Each number is 128 + 24 x the weight over its row's rms, rounded and kept within 0 to 255. Layers, rows and columns count from 0. Numbers have three digits each. The size before them is the row's rms in percent of the matrix's.

# layer 6 MLP up, 2048x768, rms 0.0222, rows 346-418, columns 192-383
098:132110140143152095102090137131134093117163090145145121128069140116112113128146130150123143111168132109182137132130110135116153117112112098160109126139094158122100127121120132121167163100108167090139103172114097143148135194120133131119121145132131107148148126151123169148109103127085126160130163129126109150088113136124133155152122136083132145073130160090113129132147114109130110113104139139139112112120120129146126160121137150125120110120135115148129112119135159126123146132160174132147124160098143102107151116161119140130145163138117151108112112103181132118066139131102110153
102:152116085142120128140111131114137136119137159105128131127117126123122129126158103132131123191178119098136175138136131149110104090112107120130078125162095093070124118169146087151130141080142172101148149125135112141107098168089104133122140088144123158094125118141149099116134133075109109116147154094093172118140143154127115113164104125144158124150143102123148176134146136123103167122148153146125119124109116144136126104094076097093131128081107144123122120127141140124151126126139143126187095119104140185123163143103149111136103093144134173131089147130181082112125119134101110134
106:149131112171094098136170159127145100139077135163127109090109098139122157136101085085132083122137179162117120168101096158138108148144132128115132169147112157131107178110170134133093126091109194153110147081130115105140101107129093104179136147127132120146105120108126125116129153127119138115111149082131118165169161172142120166156134143126157137142169183090118145169133134108160133108095121085119117114112180109120123121124150120118136125167119131127121115156141086177137124141111129122114106085161115114167111123096094129161104140140106130171144122161111116180130146096167117131
099:107110096114117150124161123096102133107114131127148111106083153120117128119144105123155121127123127133086128075119112158116101080163124147095147109122143095135116148127106139150159176143113147140091105150123114130156136096170081119101136110142127124135141177129158076096150155191148141132128167148102104095082118114119151115188146145125135125157135125079129144116104110153145095118172114120136106137117099098093120125132100120126110094116141215144108119063116140148114122098078122110147118065121118114156132130171140118159095123114131139115073138063137130147114098110092137145
092:138123096143119152116153147122149155071144116133100117131077156112138163126111124140109087111127085136119102113141152118152090118153111106138141119101076138141159115134098138129104129153145149171114121133146130092107112110101146132119140093109121104122102103110094092157151150181115140112127127143134130114159157154135133174162117138122165124105124129108118097147097119139118123102155104126121131170124148120117103110101170130120084190112138105122112139095156116131120178109091153104146107132121142142091106123099104113087109110075179149090140089171137142134104128140112176182
106:123154137051108155132084144109121123108103121131130108091140085120105134160159093099118152121136148094131127136138118152127101139127103163110132139154094112125145154153148084105149117078143150176090107106105132134155091129093114139148103096133128112124095147172091158119129129155137147105112145137132106130130116136124114133113097115117100109188165169142132175139125185124142119139157180132111116098103091120130138089148118096120152086127148056131130142100129138136091131137116109131123157081175126105153146056164115101150147113090105082122106099141118083160191099150113111106
095:126128091093158113121146147105156120114101143153103115156170165129128119205121176140106131132097081090115131125139104137165178121132130171094123137148147136150138140145143113104127156112148120087110163134111090145123125109158113111115107104107120125095134124138143129098146086122105118093137124140106107087103105166131116149152165149118147100090144130132150101142099127103122084152157112134144165079167158147137147147141134126086088126153112088176091151129175127130073169130110153137123146157125126137138078113146128155139122124115147120126145170131142135089099100116108092132
103:120096197134160167081163077127145164173149142100106157126121145082116156118167146097155130189120093096147163145125118129149107100127106131144095103120143152144146152108142143098086126160137123106074134155137123174092120127142142143156127129100109113134100107139103189137065129110106150150126154130136130123113178151123134080117127095142076141133173118148121068091115117135174142159097133139133102131140130150115128092129142160135149160162101072072143086136134113175146169104151170139123124139107148143125129147084145106147088104134169183093138134084120116119107138124141143112
098:174099124118119144154084183123139100141103139153130116110145129083101091118149132095161169125134134097162163159095108131166150176121148105115102105139157143169113119174111097107119154117120112118147140140131117068121158146182122114142132166100118131088138133150144110115153134099119112141102143155128158139116093136155149128100160160118140111121137086094146087120126120116128128127124112102132127130160157122153140102152128173130147196161170118155154183157123158112081182161124131107150124143091106112130157107168155149126157153122164104084091124116074147180100141113096123110
100:129149150123123119129118162092111115094092148129098149092128116161116158131093151099147114151149097107167116109106114108139095129124180164117125122106093145170135159096100164129147148096134112154117167157147130153138076167151113111131111150139126141141144114078151158109090122122148075128096141112087141116129076111151112107122110147077127113161110090163188116102146122146117077122102126171097132132125087113148102089124175121113130142117152112128077088143138170106101138118132081130128137128128132122142117092133152131150139109120150080152162106078151147136137093137078139089
102:154132149105127103134134129175117129140095112130087142131093112122104156145147133099136138108134155117128149137154108145137134101126132165137151108113119142133115111143141101138131154084206146131070186085158124126101145139152177125129108119150131136155144109106091115118123120119123112093171112102159127117158114107131139136154124177133132109141116108167149076135124111128155150118107116152146107084153111141098145095158120123129109099151104097104113089130171133060124115126117134078149131151106112124128130136160115114078175133086146138109146121113117126116125144143138142121
099:168134143150174141129148127152147104139122121180110134102135190102098071129087142122135136134168186140170065084104090095123131124126185119140124132124127137175111131148179189186078117146166118186179140114161120157150107166133142161143185148142126090156109170156113171093117150125107153135136098125140117124145097106162127096146100148117111150081096099142184135133122133117102154187080139118113111140130126179087144110103105157102110124172134139106126144148122132098151162150150119118151128138114125116146126151113166119101126160118114148094120090176118147107165128132129150142
101:146143154157144106146114127107142155108116130123118155157131173090142176071142131148124107059135143116098162155122102130122076095158139083142143116107141132082147113118094103114146114176164168132142125093139086116129100125112149146177148138146127122101146126111135158170115160145101147100146156146088150131168198140124115105124187088159110148126133099175114161132149128107126099133126084123148100126086093117162122093090103170151134122148145151118127129129121170134094105122180168122157101145148133134158130148095161139140129148146115140112103144128149113113132128104127152147
103:147133097117141159084144126153171124135095162112112109088114184095124135157113138074111123124143130161161128148126136124110098129094092118126165118108130117151108090135110106131113146119122166113157111086130101186150151150151163147129124172133125097097141124148095168130123136133149099125154109104121162147082130106135132160096149166119099112135098120170104118125127088110110143113112116154135126125101134164157153115111165148084108114114121082116134125125102146126155152111149137167148087140116125087150171090151133193141154126121113120162131125129118109094122142150150098084
094:164190121135121110101121106127116146106156089099087126104157091128137129134128120111061162112112147122119128132075137054096087127127119113144158105107182110156132154080118182125171144188141096116096124091155106128130149175128122166110137165113122115117141115126154103112136173127153127137130109122134129109082111108150137154106105119138127109129101164159113119115120134096134131119106094158136109092114119092104090114124117172111143150111105119119112095110117109127115104168160120167144088145090111095141142111143118138135097070122142146086145126161102147149130140154134096119
099:104144115121091156127128145122107122117041127154138132116099099162099174101136114105152132147114123092075142146122147148130131095148127110140137092083097148105140124105083142109175123126152138100131129104120094092124111141138154105083124121128144095138082134097106078119126124115104165108132176131141137106155113128116155153143149096145102117121171111101090159100113122084111105141120178122160121132159093136081127147148131156130092144143144147163148106128089118097113114115128149099127141097126108153146142127110157116092138162144112118121117124146133104131119156125110128103
097:131142157114075095146101171128111143110118164123120103132050118121156089141130111109124167131162162103163169106103066141122087121142096138075137138129051115136152156120146108132134095145096074188116135097164167182159106127094112164121166136135141139145130142155154142177126165126124153107124110174133122173136133135168120143141127139157129131149088137101150161102169151149093139117125112128131132150101124085092153112147131112126156105126096116084119113132118110103154100175096120119140117102093125165112130101134167137143100191162160139140156164102109095145094133142149135146
092:094126126141100137124131085172144160172123096125131143076118139093125100142133101116108112162113178157109112127131137110140090131140108150160196140106124099131102160160109131132120130147130100172136195143143123172171136140166128126147155116131129142126126129141120131149131124113131139133185122097123111129153115071172139140107100148097102108144153125141144142111178130118151180130087133165136081143105172142131152095147128096177140128163102104179110109115133082117114112141100108101154127109113129145098154126172143142117128149166097186077116152136139136102179126129090137085
104:130095143064112082093096104129132125128156151135101157112114147108122116134097086155153111093077120145134108119068135109130087174152093107121148134133123112104101142154103129128150114141125121104099150150167151123118096118133132086129142089157115127109100103166165118134137137169145123123143117149137135109121114138114127136143140077112100108145102176088195141152130156178111154099169088135107089109115116136087144116140135128144086145131096205142091086130130171096118124179086125141116118085118120164155125117137112111112141143120105103163139122095176085130121129157126128131
104:172145122134169135141111140169127141159154161136134127118138107136140169080135167156102185133120156089113122112112153112108145144095164126117101108158064126114134125146148120132121128116134099144132154152135141139155139113092157136143116120087131127134097133149127129124140152119100101096154137122107126104065106137155132117113085123151143101117164077158127144083145137167177090131117162112136177092113114132122158123098151119129130126142084118155115158117126158118091108192147121119147141105115103122123137090167142107169112134091135091157116138121169148104110121147125131133
100:103129129204110117141118091141149138145071151127115126140163185135145157109145097134125181138157164156107112142150094138115129150140117092119123135151157124129137123166173125111133109149108189176127126115146077142148132104128134139118124126143139127078116102092181106059119130149121155165143132118148164124099121091123145180167126169122098106100115139159145123135110145116167173163108129118108144130134154150132134081133138169138163099134089116133126127102125150134141134110159129128129119176133130115135171091086123143130114116156142194153107104135155119075148137097107089104
103:104113145109110080179151092122075138123106043110123122093139158140137143118135087124096139169082150154137163141138143144119140156162114137141154107117124158147153139107136124158091160137142073130117135098141141127104124107132151088113131124127125153133134138158132124133117102179104102132137142153149146100154124135110125111145129128144113147138100142122098165163137127113112139084144134096115114166113108134073156108121159106106174113090146125156126120147141116147124097162136147092135121089135135143115138119167121100139145176144149131127088103138119157135138130113121158119
104:120161107096106172136152137117150153101147140155171108070101123110104148118132125139154147097150134161139101134165109162114138121140146125149121117119090114114141088163159139118110116119144065172102157123138144130105132157098171126086124105123135141109142127136133096115138094151141124149120114160093136149103115106124144137149131120133094154073115126107103134121096105165116146158126165091126088175155153113162120153118159107118109099120141117091137136091070120135121157120116117159122151154159157138118143114143131117126126122115107132131108137137124104147100083115169105125
096:118152161123144111153135165082159096170119125094128129115130106134115094146091124145097125098148149112143157200122135102165098138157135132169112133096104119147158112158108135133094138115137114172110148151136144104139108135091107125167118080099121130135158093161127139138149156103129147139135127127122146148119061115108139062145144162121122190155122130125142135127124126160118132120104101127120150130119115137133149146134165116107147146148092123112128123155133110150113095166145132118095163142135115146130164127113162116096112159130151135085093168121139163112112112120103108146
104:138126143112130129138120103143139145143128143126131180109130122119141113077149134133128139134125117111148127163132109120120107144100125151129173093127112132183120119161104135132122152102082125118109186140155117193132120089117116121113137145126121123168144131106101155129193110158082094124180110157134150149123140088096156146139157126112100130130093154123127144121110148111114128146126162139158156114120057096127102108137140119102169084111151119100143123140152137119123166086117110170092102110144149166142126123130133126088136126099118116113143130090132102144112123184145147127
100:117135123114105121127200178146102105127126139153166140092128145119128149172090126125137120127133105097131121083144111157125178161117148130125117129110167118175131141112130183135117172098108158164132145144130120096129143148063137142163150145134143128144128122124127140100134129119103119145125137096111164117129140117090126112108128142123099180165127096112124170140133140116092094120148135101116125127105122155129138118107109109122141128130099098132148165120167099139178132116103194175155119139139120115135089151131174129113087108110155132131083104090126159115117108133120147102
099:128098129097135147136124142106167157087165140148149093142112144145121138143146218132151101146127152119150118104117163099141099125149157079134138146092083109112135120137121111137084108146101157149133140134105144122154124130142097109202118146083122140130134112112175131115152063118145149131144120084114122075127084110114122109160128116140152145103140111091168152122120108127102103184152125099124120139165159130120098130077159109092097151151101128117142176091134161117110143115116092097121098134127120121148118125115142104116152144156110143148153122134127156134126146159076124097
101:167189125128162162132082081143165133099101153083121115161173111143116155096094114119128186119083151109133154114147154124155090103144139117083124131066115158152134153125136100134126154182172127113133053157140163166168123125112101104097133099153118139115107104159184144155115149158151092102136105157156100166136126124200120124148154118102127148145137120098092124102089107074120079141107089120133138145152145123101112150125090133114171140105087110112119118124088118123115126143084129133092098129148125154168133167125060182183120117123129131130174155128121138186123119161166111113
099:133125163113160140122117099168113135139130100138149137103125151137135100100113180117119098164119129122160118107156121132122139150132117150130146131116113115092091121137171138161126090135124062134131166104155126156154152108104126128127125112144121110107121120159099107085134106143126142113140103156133130139146109099160121111113143115129151130052085162163111149145102186158139136153116130107137111142113137139106086177126125145165137098112141129098108127130172156109073138133122076149142123125104126112115090130116117138084104160152166177127138150117156115105197134155110128080
099:115125160189108097131116109109107117150109109134143129179154150137107144140156110106112107170118093103109125134170126083133110161115097113115167109138105137128107123135149105145172132146110115142141128151142126083134161089109101152128130162127114151093130147134118144130131191143098175134102061136141164133103109144134130134082143110212116140184090132119130076154133084122138144123117139075115120112140128101121091175157140179140132126114159130169099155134085139119131095153139121108109160155141111146144131139115114111135117123154149164152070116106119098147121209154128133116
101:103108127133118129117109113100145119130146134101144110126107170117109126136177123137145167157140108117142142098069119133136136141108153129075126119104150132142121114106146145142148120182124111147146105095144107150146112122146117105039130133172142138140126143142128147097142124152090124149152154120121098171125151104138158127138185132146157115110178136153136120129164145146171134141136112126148118154094098113081123105143124135174133113146124105127131116128160114089081094125158122105133115130117139140124143148107184103106086143135137065159143143141107122129177142126128154151
093:158079123114148106146139102155172116103129110123094081081122121104108116144156138144129168146164066141149166130088098114175123172127107178129149180100175131131120133115142123096104147129120160097098132117120119117132098128177104131104145118128115139064111159124131150125132083132110126127180173119094105155107111157108124144144136073126107145121113103115103139123129094131131129165112119151111113125164132124122113133160128116123118108136131117119087105125161140185071141159149083123151118165095118098120123104126110153154112127108124122128129152130147097138130109158137112109
101:135119094111141146133119143118136114119168076113171181136125137092128117152129128112127134139131173149184104127116142146130110106113121129150142133104092098102160088058136133066115139094153099133107187093146130173138180126166125134154182124183130137122109129116118087093120076126136112094105115127144115145130124156139152154169112154102147120105171120120116117182127101120143167162163126112128108126129122139075143091118097145125120090145080102103145167153135156125132084114097124081115130156112109149112138124111156106111135108113129159109156151102155132171150119110091122142
096:111129140122150102099129105111179137120100151151104149090155138162118152125151109152149134115167143141141109175145134136131098117148162143126127147113095149138106148148130109108125147125126181117129155141163129099139140070122115151139176151116136141103166135149154176123135143131137125137152124150117112137151162124144144112080146137150135130167136092134138106157136134122067137104118126106126167118132113118114155123147156106107153175100122140119113141168137135112140121153136146095116124125067116151161085148127134083151066120131103088121126148124158117151152136147135086096
098:148107082118123124142085158144142156084111112140162116159112093134142112156130124130130116137104151103068103135117094151092167131159160133128091105112195115137120149145113147164164130163136122133140071099133123140113159113121137115113104143141133114117126132177157131161146141120127097119156083156155177169149117095147169144098108145116088123146116137121133146131141098127172095107148151126137125153112133129079150144096109126112150120066109130156109103127114098164139128134153163134145095130196141154126129148115134152111118079143113118124116123134144122135136127157171130133
103:116113139140147126166129130108116118097155158089111105139125093152135116109130109141115123110142143168115086130158140113132144119130171107120152183108087138140120139117139121102124162164093130181112120137124145135142118177122108140144128132147126146100143113151158130108116121158143140196157124134153102156161124175105141114144145138171123114152143044106107102160136115168101136084124110121126172160092113072087131146139157093110125136105122135084124125141159146136102093140119138099112130112117141122108117087124098121121158134136113098175142150147150091116120169117145156141
094:119165079126099148115121153149120127166140101140169129126089107119140162130123127090107152133173123151146141095134113140165131088126115148134135128156139135116117163139135121132166182099100101113135098126137123128134063097129122098123152114140140106166144165110084156151154103100145115109180090138144125118122140161123106126136168131084126107114136137126121072125137090123116134125080112134110100159096119133124169112117146155108127178144157120145154129149079165143100091080137117121094094115097113151122094161137129133101136132142127115145150135139102149114161140131093109163
102:140157107145135093148109137112115124141138103125188152162155133145138097093110137173092114111146100145145123154155127113136131127149131138116086170165097112119123129117138136127122189137120136113113169121142129140156114111120129136153090150120132130122136121135100129124095093154136132086112137121103118141126100118116137143097144167125137118118108118083082100134123118126123147144135108144135120116136096144135102114099077092173093117074128116138148141177084129130160120113134147126107187093094129109095119133125107124135119155129131131088091151142112136167114102123139107144
103:100149084129095123139087111123117101137097114136140083134161150127133152148174130171093154105104133150095165154138142101157144117106098124173132160110150171150149106131150123141146107164112152166124124116126118138073115154152083151140108152141127151127103080148083137127141129117147134119162142147114143153134117155142141160143079138135136090100145151111105136124158164207137115101133101137136108132120105103158145172147106125107159131108142070142112112128121117147119079177120154121109164147112100132145167113129144148107132103153155156132099119104114098101105168141119126130
102:140106142109133088108124091153095098139169151121132170143146086136088076127114100145143121158133094149117174106123124135122126136116099134133165133094145137168119089133098146108136100148196154125103126103135132102098142153135102161133108106175138094117169116119153127131120097113146111168124126130125120104158073130134125107136097101143143117154118144140115119140105108178096108130141169115129133133095124119109127164156130140158113104137142107116138082134194150141115191109154085137109145087109147136125134093150158096153150151128123113159127081143094116133094114134152132142
097:099125120121154160119164142099171128115151135107107140146062153121107147134145116148151110175079081151128128132132172127124148178124143167126130157156135109099162122109114119091085119110098139142132129166114142100120127144109137116119152136109112126126140100129094145123123139183113144105152113115154115139122101121122086150172140162125139154108151115154116077135116123136151147109124131099102203125168119141108081139141111148092161098123126063117167163140132097146133163138175104160154151146136136135104108114098094145134121118132145151125181118103105122096096159072129129132
095:103126121163139129130106098171143138180130132142158128146143108114140131137128130150139122119136119122145103104115117152120175142108087138086132128124137120149168141149140081175106132116083148155094106087147133122126114145089165136146176156079127140122134107141076116115127200104165106105139125126144129093134132155136100107124104121111191096119156071137102159122136154120097157117125138133098150143139117140121140115121168113159112112142085128152135130112117147136136128118132162135139098170123133093151111132143149119156102139103127153122106135146144137135115124126150111142
105:137118121201123180132160123129136142127098124149133173109113141110139124137119125142133126125124131158119138171186163084136119114162111167102113132099150076138139132129124116142155112102145117107117129167126167129119147115100162152170165123128129125113112104143138099163143159146149129144091144097093168106080131120141119176173133158082139137108132156138079071111180101089170133095141113138113147091157127149140134110106149150111134119098132100135115169131098141117161138121109105140159140160151125094112080134142137162136133130099146155096062171106117152138152206088145121106
101:126133154146109123093160132132086155113125141106105083128108113120108078120104155130153137111106114180111121132142092090131152097097112161110124155089146090086115121117118108120114145142121122153098158155131140119146114138123137104125109177142138128111143164078139165184109132124156170143119121109151119095196103127143156156110159134168135136145117112137116126114124124095126091148154125111138140154141110125113138089123133139115122118120154140178091170110155109078085082154120116144101131100124086100143149129133066119136087101117138095084152110133116139100099144164105138092
106:127142114125148137087102075169126149139145131111174125124169107121139098126157080148113128118088110165110108177130136156117108150135169155111140161114112129143167110106142135100132147160152143146137163140107128105119116149141122119114139117112127091160089128149121114137175132164078089113113142109150090123122121142144094110154128155153113115144104157123155123157090127127142142119083134115120142099126114149109083129118135126138143107102108111123091124133155135109159168136154114159144161128104104147160147167158124136137153106117159144169085131111151116120120101089139174134
102:106123145146177109150160160114169093125168142126096137125180129118112172179109114109169124160129158100129085112129143096148116166140141114164135111117107131141115101116153153112122138098161077157117069107126138147121099130092105122133108135098122104180118159111154163134151111133083130142092147166166073145136149152113123090122154124101150162106105123128141095109111099154100134118098117102117120079106128181109148111070139119158129159129119103119132147132170161177144152117102148123058137157107141120131096116140177128120111134137142126159119165111158161144100146109102118150
097:126133142091100134125133151140140114110090131082162072136181099091134074130148124102105142107115119077175102140131115122117168125147099129102151145122117083131172109130102147110107176144125110124127137126130086140112156139171124130120144116123111122125078119101138089124101146133159084126110134105135112158151153140119139150133129088114143163176137167117138122084102111080122180133129104129134109137130115115139126135138119185132126156146144141124111084120082157153136115117141131138196088098173153092137131109111145153107161129117081105114107188134121135119179102127131094130
107:139121085143149131115142151080105153137165122113132138122118118152140144137147124143109095074162084159150090156087098084127156143114108102137086176134125140148102119050113121136117113131125154114167097129099169110102129126104125121107107088125128131135141104122099105138127140143156191161140154147099151123102144112132127123132097096100107128108136135117114150154094086107124113138126135133129118134141118108084134130117094156099119164154134169125125169136143112150130136101153121100121106104155182135138124161114112119114154106127148108203118155151150144104179069117156135108
101:122140120130169158113158113120172104127086086151170136130105120125126077134096107135157085126157095102094133141125118125143140135175118114070114162149119132090114151121100114139124101139129126123143152149136159157163120156100160128146090145091135131104070115209120113153130132167149186100126154070121127144161138133132145108178112117121108123125129134102108096151149112134130143126105120132138119169101115117133163130120166137087117146095106117111136126156139116135132082091188146135118114131124135096091154119114080108187135142130115106149152124121152144154111108090128121140
093:128144144107148151132132169129121127138115111142114172132143113125140132168101123109146105131138104127143118136168142168153114100156143130097171111114122092119137136154083095132117116108144113106138139142089141123118116138203056084149167122105125111146123161099150164120140128116137092139128153150139134092139121133154091124162099127092145209116116180108129113169114125128162105158116087082144160157088134141112142128127164107128112119121108149138078086156201147122083155093109140099124106059114132137130144097103165112112134104115095117131141148138130151127142127120100149144
097:137146138137155123124144115141159126106174144110109100154136127163108132145124135113152149135124127159117154108141152167141175105102128124103147112131089126111094102116101144113144090099092146136130145106126124148118115149160077127107128102136128098122113094176093107111168156104132067129140130126111089158101096126112123112161091120077157170171095139086183125091134147118124073124166138144140133097140151103121134099148112127114130098112117113113113108131168143158138106127138167167133116126132143158140138109078110072150127126131113124094109141162146156153093107150071098099
092:106141117107175122187124105130123133057071162106107153144165133140134131124129149134145155125146090132175128100120108153141097163124163136150173095134107141117138164165126154177109142101140085126129098128143131131146118155112156108109147125123126137104126111157099139161101149107139155105139145154090126146122137161101151164127078121112149139121169099108100118128135071154097161145137154166128112124161104120133168170121106083118096160122140111143154139127097154158122130093148116157149132111108087171105156122117097149107142170121139157177112145124118088096106086147128181101
102:105121113084161158131092101092079137095104120150097144168092148151113131106127168096143098128121131118104155190136136113154108123132150085127116114121142119157169131107129096105116125127154144078105134143122133156098120079137108111119157123123119127163120149138125135123129114074107108141136141122158064117149140121136127133132147089110112130120136149124209122135114117127114188126134115107125156161148121112113147134126124164117134070094097129144143132138056127131124096129091119109149109119129116128180112134114113166074154152093103108129162094165123119116134142123086126121
105:101122148131152151132133140152092117117108100168102098119110151138140134118104135115169087087104119150133099117130136123126150142123094106125150138094128149126034137148113093118106103095128134133149125139139119090119104123118071141119105112152129089116144128126078157119123150150128082147121130105125096140119126149117108162108115134183158125127113106132077172122110107138101113135115076105123110121083130111122143144148111094114125126138121122115109140140129097130119164125110127111157098123102128109184136133139134165189126128106095127176144144192106139121121143138151107127
101:117111145150093117110120118112146138122107107153126121139129146150128063110136128178131110123147112157112114141092124114123109134127119129132139175110146164116121127157105131111155096171134135121195114118164081137141097100145114117092169171147131114100140129105153127201120141092147164155121142110112151127128147124125112128147173153097124106136092087104130113154110131135162107139101172146125110098111126160128145137146145134121146117067134150120080119142149067108191128117129141126128091138124147180162138172160082127122157108144130123111128106123127109137116130084110106138
102:120132114119136116133090124154123112104117103156101113108134155118125072115138162157148166175109155091095128139148109125138111131133151134141085123116216171103130126135169124112126102126115128078137104127125078131103158125134131131102140118129128133102120128141154177130129134104177149125131095122096134103172185136122132141115169111140115117085136174125123114121137110146130140141112156107134122125128188147150110096192138162113172146127162149122098124099139139116148157132150148144168110126137126146123142136130146105122120065101141128103139107109139092105135134109086158152
092:120143162158142106151125184116111118156151128120115142176122112124146122131087125129173103172101137146146126113112116149140134118101137129143127125123138114136097136105150151106118165105120113120114125140126120127112127161174090119112146099104119099108140127145125131163151135110170130144152156179107165101084133138147128132134121120180095164123116099113196104141097161109108119107169081084170178124115143117083154123136159148106106150104189118118109161107117133104104135099126147092087102127108098160128111120108106163117133133172126104155097105124122133139123166131107135099
102:116103120138130137163120121139138114129123123095082150159116146168086143176112151121143142136091111141156140102087138149165117110115096073181132111138153170161129125146166052108133121153148147150119078099120135162115100116129102139155125114168124132130167106151121140130126157142115124144110193131111091156128089144091129154097091143155148103169080125119140129155141116139091115071135119112123124123132088152125130097155168118145167126098096127160157112144092128118127103138102187119110104162166149143147122145111131112146092138164071104159147121109116146105123161133111142131
097:126112096142144133150111139152152115120130115123151138093145102108077136123094150147137128143137120216133140194130152125155148097182137146131084171123122110151126132122103104129110138145145143153113152107154155128174144102133111132127133110109130200146147137123170143152077105072190140132129143133169137146163112145134088113128114161164125140121135130073124139119132077149182126101135143105118134126144119145139065133114149154145106098140133099096129161176124074115174086156093127118136152158212172103096158140140098153120130140111136100135096089102173122148099089135139112101
100:106168089100153138106133149123099142136154142143124114115141122120079097113105089120077121131136137103141102165143103099152102096116128084140149118156098139062146115137104130090140165132167141143144183115126128136164104169126152138119167112090109178084150111175145102120133143144132130128112127149131074161117136087139116139117105087131135128162137134158104123123099176111117127109114111142140144150175104114122137120131116136138136118155149142114096132136108136169099155103123111116147135108164122117118071115152144097150143125145137106155131180150115142125139124141133100124
089:125126136134121147130145108119119137136122162133165085131125125153154086130126133162142084086117119128076129108157121132140087090133076113105165122079102149121174111121148109126105098168141129114102092120149098101115117100150109149098120103151126099149121139110137119155118140158130130089114135118093143130168122144155123136111185118148132124134156161109143133120096155117138131150142107112142093117171109118107129112121117159157131153103159094134111118139127078124122137119129098149074152098137119092124105112140137142108131134119122121169144125124087131106162150134144144137
100:128091148163146132140067192090116122123102119149111135098134156116134206120136086132115165102179128133143155144141126133128141157093115124104129091122152129095134191141129126138145119114145081161167110159108115145121145128142140151124127106144128118160148127157089111092178121125100121118149134166121141116076117114153116145096078133110094113146138095156136141113160123135155123127124099152117088134134106172145160125129120162131112128134129139148138175143104094108118144118102124077148148112143138105118109157102141157145132107114135106084144103126120154095132109120082140119
093:140096138116152117098129108129126116136156131123148133105079126105138113138174149164149090157110106181160124120106167084141123089131133120147094103110130140166135124096149138170117141179152148110120128118135170097139166091130158119161156094143138143139137176138168165186177146117105125169106118162146135161108128089119130137121128108185104175109144147157137142160138082132154147068123084101128118054149111158137106140149112118092112115132121158088116116133099108146126136143135111108097100119166113132122153108129108132101144140123147155166133129092058133123129138125120102140
085:150088100123137118124151139115163141105155159117140082112114172133069121117142094100116139145160138157097075114144127103170134144122153154117152147106125112149111150140115116094129129112106157164091081123149150129089138123117159133143186151111149124154104116115094119136152143132129141129131129104166118135154121080136092121131123112109143134122109123119134135117132115109104176140122132135100110116102157132157108136095092056197122135151082130119125098139128152137105108159092130145181120160105111126148114119162125131097103163122158128131116137172137108145131152128168111147
102:130166077144121149096151142160088139179133070150163145124162155096122157125119134138152174137139131160143114141134133161121096076129101101110120130115139132185182127145147110164161109168133145184134092087133095075133121122146138137133126096142129144127133105151077113107133163128119106138113131103079138126168116137137153144117114126110091127162151106151115121146158107170127138135099108118118160156093124093099089121103110133115119132164129131118152152136152120138144104171146111099147137130113094154131100175109100115177102117143171109057109098088175108102135094117120141111
102:130155141133133129110146109167134099146148106132140109121149118120072110135119111139128147137089145145118080111112101116125157083154145116153167117117130094146088159135149130120111121132117118129140091141132128104104124147157047139147070134124141150148138143185121081131138122136102110129116164133127107106136133124077155134106110139153184084142119133121161138165146090150132142119110132088123161107136114086105114180102128105100152121156082126116167128135138090128151140122130120148163097093103176124135173155123139132137130103170116144122099154143126137157135142089137132107
099:162139127100124106134090111081151170082126176160122131110150144116124144135096147133151145155114122119112131134144135164136148080108117155168123175167112134121189130125153149092170161110120126127107111109130156131101119138098155106152134140113108157109157167117059121164126148160155124125061128125117169133100154087125127112142138150105150160101117151098115128127113118101122170158139092115117152107143173155135135093130110172164131092127110133125090125126161145158118142161138122147122104097130124160122108152101116112158121143135158153125124164186141114132116135130135129085
105:134165120128136161187120116081123136157142123089094140159111135105124118136159100129146152140177166084137168132151104109135164130124125104099098128178132155091132094117156120130174107124156160128130141126110115139123132148123125095190167120115130155082190112135140129142105102117114135103124116138142119111104090174161155097150191122125076127171148154169136116076102142092157155118197114141144097112118104127147131104102106130118143131116147109134103156134135196153127177136136152143110131094097094125094156130090160119119134155146119152073139111165147113108115145121106106137
104:131129111117138169127185109138126136095133137134165111101113149155128167142156142130099101111119147121160108131087151136097193190149171182114156129077069091152172126123106143145115141143099111156087121137132128081124141150119130127130139148110129084139122105142115131130128131151128099110144083098126118117133138105182113142129115140135131113160119098140085120144130127112113110133102103155135144129111108136131111168108108125125135122133095102138141151110145173174118112124129173121106116164140145096121126148142147127142137146135050084178077148080096131148131111125127155138
101:139113133128154128099153097148128156153137057156118121134117154146141119132150156114114115114113129099164094129140155146098093142114113143118164084084107148126104148141133096130122083103145115122144128145109176096117132111118103166190126086103126159128168078095121139118153166117152164128065140116104116147064150054127127183154110133111181139153146176148157094113170129116156098101133116111113105103141168144103138142141142155146116140125138158109117120150148109120157145067112152108106109154152122137126152158148146125131144174112143097150133124163069155139125145107086074175
102:129116126119060148080159116114099137116089118119116089096090114110139170120131125094153157086108136123089152121130100119094146127160111096118150097149142146135127129134130100113119148117159076161150106136140098106119138126067157148127081108140129132131129154144166070125166125140138160137121144102116126086105144119134144145126140107144140135107127129164116114125129105107119135118147094155142157122144131124098149152105101173123154103132113135129133136149117117162120112151106116132150069103158101113148150152145096160119097117102130159096114142136133089109146148124134115118
101:143152123104155161123170135149152131161111135133139115141160123123159130156152133150138150164155094122147142102119140143101173125139140097095112100178115162068165105103146150130127134117144171127115131138113105119137162133123142123092119133143126104141139166137113109105104107129183147120090141100112159143133167125122141123181127138123082122104176155089118174109124143108110118111127106135151070155103123122135166125126146119100095124161139119180076112131112142179122097124132106133117142125126105128148101119143132143177114157115112176143094153150109125135119101132089132167
095:065133126119099119147118123138153133124144092119095127146099127102097131119130128120115125130158126152090130151172104117111126100123133160144116121131118141134101167095120121157134166134156144115107062130130182141118155163107112128099113148100125148121151144109150123111113129156105114134086076102127097069128105104119098109148099159106133120139157150149128132131081119126130124144144108138126097101109134129163138126148189102130105145129104142175110106125118106140122121120096140065129138117135078136129113132159117139111149150167093147108158127147139149095112129135137110119